Part of a small language model's weights.
Size: 4 heads of 32, MLP 512 squared ReLU, vocabulary 1024, 4.73M parameters.
Architecture: no biases in attention or MLP, untied embeddings, normalized queries and keys, gated attention, hashed n-gram embeddings, a smear gate, capped logits.
Each number is 128 + 24 x the weight over the matrix's rms, rounded and kept within 0 to 255. Layers, rows and columns count from 0. Numbers have three digits each.

# up: layer 4 MLP up, 512x128, rms 0.23, rows 96-120, columns 0-127
# down: layer 4 MLP down (transposed), 512x128, rms 0.115, rows 96-119, columns 0-127
up96:144137116142158164114128132141110178108121159096130104124125095115110091140153156104165127156162074125115096163094077137169136156143122103100127117125150134122146130143117144141157133177152094113113119156139156075132126093120139076132125137070152110144120123136144109143121166142121134139146071150125144121119116117167123103136104121148122139146090056121153136115112140128134133071135
down96:154175159101120171125139156143146121130104101089112137129119170142146083098127128104134153143160113140140121072125136122119148134114141120145133095137111125119175153125138140120103120145101074086186113102106131097156155113134156175150124100148078135149110133162137144117080134127085166130122189103081105134115126177091101096164118141133133132154093115114137132140160116119112091155134
up97:143120111121086149132163118112140121124160093127136151117060111152118146109120124169111131120097167122145156106112137145135126145089142087129137158106144157110101099125105101137081098186125157130171135080117142113161184130172133139129153112171118125118104085079157135168131094123131152079119132142185132157129152139114146113138132119140130150127124121096128111093116111137146167157140
down97:146128125113124119130103102137103162155158128066124138114143125105110124133087118122187128119145146106136096143146119139127130123132086107117140092093110138108111108104111153122177126113071129152143161135153118162149140127118147171160144120120142126122105112109151164140153120170107095102094158144105114096153139112140128155151105118147135182129141149125151132175118079149089149119107
up98:073169097103134061074122099100114073105117117103148171137082147135145118169141153160145149125141151132123093147153192173061134149118092137159100099159142139139131116140113153088140110068101086098145163160115126134123130120131124169126149171151090126129148130148125152113109178157143156119126159150146145135145137099119150127121137115122161100129139122108149124155128114114083133113138
down98:121079175107135144151109153133107159172136087095122118065162144099131117114089135120086149175135097101163114118108107153160097135144125151158149163121118150109136174118122105129135128141118146171155136102132110126112138129110127101155139138103161165145142130070159143098145102111146153135138148113027087156158121083115115143112090144109117144165112108121130126112142180181165164155101
up99:133111125147109145126124118133102113106089145100124099123107100118134148137084137148154141135146162144105150138102108118111159137152105114141096184149134150132136095035167144165115150167134076144169164138157115158110087097136057153147112167099160175152106117127179121110095138081108108196158162101116163085157110112126123140114109162154055133138134125135098144103087130137096138175142
down99:154121101127087090122126147122135131114092097172131096153106134146174106143141128096157097174124133115166145116126158099142117164158119145129067128128092151148100187104100135149170130118122100089073110109120130116119098128147102114149085113116166161094127098107147155112122102131068166177166113108120149102168139181146122129072129142171171130148132102208110139135155126155124106131136
up100:129130127128127129129128128129129129127128126130128125129127129126127126129127128130129128128129127128128127128127129128128127125128127128130128126127126129129128128127129127127127130126129128128129128131126131129130127127127129128129127127129127128130125127129129128130126128129128125128129127126129128129129127128129130128129128129127129127130127127128131129130131129128128126127129
down100:129127127128128126129127127128129130128128127129130129128129129127130127128131127128129128128127129127129127129128129129126127129129129127128126129127129128128129128127126126129128126127127128128127129130130130127128128129126126128128126129129127127128128130128127129127128128128129129128129128129129127127128127127129129128128128128128128127128128128128129127128129126128127127128129
up101:122118115157115147102124129116127119110124128111112130119124141118126145159107134153110118136131135134120134113107119130143106141181127142121148145127142142128108123108121144142136115135133125141145154116157156128109139121110131103126122126120102123133138122137137140105123128140124112129121085131141116146129155137105140123128102136129122109124127124125149127148109141125124121092147
down101:132114133113087145132130113126132133091128113119116140103122123155136120126141140141129156146139140113134129128131163119142135149119152168147120124122119142143128153115119153124133141102113132134120145116117130144146118113121151159128099121142110121110128114104117132102149120132107118145138108125114102133137122110107124122159135126111139117154132116149139123156126112135112108127121
up102:100090154125134126115103087133123099148130113151143104114117159123140081143174121116125083107155125148130121138121133137115137080102121148150147121147113149119122141116134145135116181147090182097132088162157104080104112132125138126118129135126106136130129120153129135146135179087134116138119124125156205124108107099092177091159093121132120118131116095163138144155129156130171075131165
down102:116136092124144104178163112146179117118150101164125106095109136153126135147158089125104095124151113132153129121137083139101135119149104114086151166111174152158106118074064129119113148153077123169116088106119163131095120119100122131122097131112120089148150115112168120154115123125145129148153161144178094099135142123136146146142122119150131151099102136133097126149129148143121119080160
up103:088123112146184216130155108141167080112121115103175072165129116122130113160135167100173132146134112091141109068157139115135163117105130148157099142111084117160057138108102137150153120092170123115147173075100093144090116134092130219099153131102112109127088115146108124148099113062174126073136133116057161139160153099173157136073192159138171126181154133101142137149176081120156127149116
down103:121137135086085119116142120133191241188206168148152104170120101178141148142129136096116120179128147143047076121099138130149132112146128119145100100146106114082109093132181081131140161165089095103164116167120073122087106124134078062162134125158155132108112149124125187071125112114132185131125138170177194124119069169176099144123121097126124156139102154048138183145090015127093124125092
up104:108143094121118146137134136123082099126122106156140159148142083104124102114114170189103145100121152152098101109081099105104109135131132118129185108084089156139131133150168123115158100118106110119133133145137106149136117147156120109136149141147125142134128112129149130124117167133106142160129097115106095102188139122140115148103112163158154119112114086164090151117110149147147110137166
down104:136113112124147106079122137121097157105141117156116146121182133135104114139112113117136092126140134081117119153133162079092147101143187126117097127145116131109147146104112123117070121111116159131132163144159155155132178113122108132102106103107121166120137157150093128106129134139116148125143118150147147136161128127156102158135137114079142127116118140174135139151112123133109138156108
up105:114136135118129191160143074116104079115086158152149073108150158134172071126162181162133162178100074112096124139172140148153193164132130085118116169144124106176139156131144149103129106143148183086113165041098167144191138090118101179104120140170110139109161094106109115130126131136137110130097150121113105114126095120159157088132154110102113035158126087121077077097109181155112121164206
down105:132144018133188131153122167126122099130091098159171163175152141175113127138150131132076072126173145129205106142114144107094090117122157079100143135144153116118097113088139125095145111126168145112125162119120101182115110152149115117152107173131101118106131197089191095154134170153121130089087108144088120131147093088156149172092092120178122074120091136158080128112112172173152148088110
up106:125128127129129129131128127131129126128127130126128126128127126129130127126127125130127128129128126123127128129128127128129126128129127128128126125127129130126131129126130127130128128126127130128130129128128125126129129127129127126126129130128126129130129126128129129131132129128127126127128129129128129128130127127130128132126129128126129130128124129129129128127126127129125128128130
down106:128129129126128130127125127130129129128128130124129131130128129128127129126130125127128127127125131125129128127128130128129127129129125127127128126128127128129129129129128129128127130127128126130130127126130127129128128127127126128128130130126127127128128129127128128131128127128127126128129126127129130129131128128129124129129129129127129129130130128128127129128130128129126127126130
up107:114107173158132151089128120159143115131141143134152106105133139137084136144129152087128130179115132123109131122148149109114120080114144128154083116130112112137134117107168141156059100131157177128198139098148099104107130161139117151098134140111123098167107087118126084152120104148169148125112146065184155132152191120130104108097090092145123117102092132133113133143123140165132101189152
down107:143141117106167162098160141165127143170128120186120163142139130156170166115130158102124143096123125146117122102157152103118136134123113061109072151093167114157155155127117104135133095122133101189139153169137113081156157093119154104111128075101130084108135131123145132121148110136130093117085132136109090095199129115100141118119105168140110136123162135094131077123132106093127154124150
up108:146134106161117099103135107136133122156160151124103138120129107132146117105114137105118144162129104136170155102142123117148126111132116133116139133161145121125134116136100119134104110169125163170115134098133147110115138117125114143126116103120140135124154134106098143137145133127159112106123131121097114121099122142155137142130156141115107132131128124122132104127124118136151132156120
down108:085128138127137114114128148142118137143115123128139148131122114114114152110160133149158123144098139109157101143131120160131136114128138145134138091153145119124149133123122117144131143124108097122160113148097080132124134147134127124100136144140120139139136149147132111121114131095118129148114113141091141121135095121134150133110079151117119129118097144127132151139137099124140136123143
up109:163195079152131136141168135170197118125195131105128125150133119125124131127148125173092163119139125144127151090098119109146163155168153128140139134131141111088127096109088108107101096129143148122108197088131113149099107129108098126130145101136127098110163107178104099103121109129139069166103144111104100141125084164091117144115104166101113131153139145109126138134102171126126150068122
down109:129130171179087138131111109108090140103124122112116146147127150135109171132154125148140123130103140109087141141154144131186105114052096139085130104156126134162145129129087109102115109093134087135149106136108175112107144152146188133105120137142080126166134155124098100135166146192110142137144163118152114080106122091128103097126177135199137134113110070115131195151112128123153115114116
up110:127161117161104133176156109144126124128103095133128102113128126106115125144138160114164125115116132167128101113172132150155157138124145161164141121072117112127138142091122102096127093141134140112182116106077088074131145147169157061103137124145165153145123123164098093162085142095125121159154110155097113125143137131111149125135123129134105145131131128113153133114096083181137062116153
down110:142112139153144117077186145131131156136159128127145110103106123118105129149173116098109095114185139164140116119121127137135134132167105137118067112132124107135115134117082098101108146103125128162116156110144141155107124110136147167123096104086122097148123144144093156109124144148113159130112152128088106135148091165130115127145134118125103128138113121144183142111099074120185164159123
up111:126199139099133171136168205132184107132135126051139151086110101092146126150109109141148156074134107124133101171139155092191098164096077101141097131099153110127149072138113116114121093121184120131124151114175124105084115119151127182148128153113116155114112140147105138105143149136139140133130100167074122108125137158112117137105134178151142117114171112066094135079131149163192077124155
down111:162127150150116103164118103094115176115141121129132130123100116134115104096103132097119176148090127172136083119153139086131171182110164155144111136172101164103147146066102119101150147114111147119165134116093109142116075161131179127162097125143098120167156171178128076114140141111137125121108086103131106115148157132138221077093140142142098147108084154123176146129094140098143148088103
up112:104142106098111102149149122097162155100092155122122143107125135158136118140126131171140123128133138086116149112137135116124142126108108123132156134130119203139104154123141148107132154129156088155142150144135116115146133109111134134132158132116130105144152119128144113102111086093141150114076122133099144165089091121099109110135142134154147116085159155105133099104098136143170144133179
down112:120159106155071147091125090122130121150117149111157135188108141146121116158171110137105096138149150135117101153121140103148167144139120119130116165154148155125118108127175103157152105121118165104142098105145080166102102158134159131152154116145124096179146097082093100132142121158119124174106156107135140119135151103119108105114163127098080141097090146081112116123113126154104155105111
up113:128111127113142127122115179150132154104123144091170083135125143152115133108152159126096061174121058104133117127140082123163106131181103112112101157124109104100132114125103173076139136097156181085092149155135129159120137110115140116158107078108134123164136117142161117139172153197136108120127146117115129104149156161146107102127108111150159142122133106112099123079080191116123162179109
down113:126120166154108138137186182166150129113159110133168162153144134155117095071124137103135135166099137124114138128142134120153102157108115114158097076108129127084103081152140100070116132083137135138138144144151125114094152109163129101100086103123138094139099157145114171135081138193121145100104143168142135168139092101085167143092125136133077111116154160093080196091166153138095125166100
up114:145142109147121123097099151131139124173125090162137079064166149123163136157117154126161095155159112165112139085139121125108178100112137146137098124122121129110097067113134144107110118121107159154155106149152095114146163093123148160161134108124114115107129127123070121162118140158129123099115174170124147164119153085095064128123173133161119116096162174130154090116128141142079080169158
down114:155140177144107120102074103168184154159090089171152136105147170136140202122099131138108105128159127126140101090141147150090118044108116096112158081099138130115113157093140107123126106134154145117144098182155124133062120098156167106157176162105107084126103073125062116122112084138136169169144155172152112101135094102152139182080162109119129124120158159127170091096133170090082135120165
up115:125101142148101118119130120139144147136138113137144119099142120142146097149117132128114147134102104082121143148132069128094129075115115112107106150099153096127144071112140130119124173125169143147170179151182167102142129136177098119141079161078110112156174155137128108107122169128136148108092156106130125170137135141121101104104113141146148154127103110115147118117098128110115127139146
down115:112138165132111110142137182088123157179094140110105126128165138196104154122162140103114154109110140095115147113120120142123136109141150090161101111136143108106160140135130077090152206125140128178130147109112149085116166117147155139139110112090106124141084119113148138133126127154125140121129177174135091133111125087098155119115109131089106141111141097105122176103167123118141152121097
up116:080085089111142111104121118119108107114166189163117124171149101116141118143128112138120173132144136137102126123113175145150127146114159103096117189155157141092138163137154151117108083160143130092159166171159149084148116084124118135162102161095190076054136133125145135117074063156138121146149143148104171111130122110098161118067164096179099163102099114131113128109097139131110151109115
down116:132111114132140178126094127148196164158096162136108107114098102096159116143121045121129124092092155146127090085142154100117180106127080149093138110149099125128137105183143104153144110102104151168122113104103147154118132139162171148105157130145122123118196150144160158103080131100135118159102165090103130140128134104131113132149083118178130125084135089103123170134150110141118158123155
up117:164115140134098142109114092139089079225145118168132103121099149102170156083146148137145136097127126114134139153101078129100153111155133187143121115119121124107116131094126153103119129145121144132127132104138122110095114118119078125102097136155140115144140165118131123115167109142117115126120188126106099154130165142164138046165123128178109124145155085167166117111187103141127080144145
down117:155177131085119127103091037143151098208158137116119134126149155124146132151134130157059089101129147111102095169147162098125144123212137106143137137103081141214120113117113200140193130102100142088176094126187137125126127139122082111114175168132175118103128136064093132145105116120101093128136149093043159114165107187169125113125116140096078180092125132115125157140135163129103106081154
up118:057120113152098129146151141125118139130092122140176126141146123138136158135146114110153144141112138159150074124193090146127116148189119132081164091104093136093125137152132106163126132105120138107117134146102118098079126139129131165111159133147087150150091112150161090140122148132079153138164101138113140087098177106134145136133110140133138114074113114121132164120107115158117119096144
down118:168132133134151149114141107122155123132118152097119142087070103147104080144141139112080137143150144104171136116125122129141107133132130138144135153126108147084191115157102126135108138168122141120127098141115173128115100105132142111149130119147127113058142109141097169115130156114103121164096159110114147120115088135090126140151166123136110114135101135130125172139129138127151151138144
up119:118166123132102121137133135092140152143140118144120137175103096125119132147124122165127132136114119108081149104095119112156074118133108193111157124133126131108065150199106115092126093120108106128080139086132110119118139169107163139102110165139138136115126140174163118144126137138125151135122120161136119152133133109133126122121134109114120175108096153118132133109134150120185096132147
down119:152122126124140106155164135148128101156107109125119157152120129131111097166171113126127101148168118074194149123170115151148163113135097146137137118141114105093127151138091130142115151102123129133152096132148120113124078130129076133140106105119153155178156116109128170127147138083103106147139145111116141140123097130108149133112107122168103144144143063140092101135127134155110150103117
up120:129131137119158137142104146105133120118129103134133152128131122139112135132161132133124121123116154107145129125144121147114132137135133138128112124123112136149126122139130144097136132116137123133123127121124124122139121115124144120136129110110128132116119126153114115144125129136114146125096139119097148141141115138130118123131138118127122120135141137118132146131124108121126114118128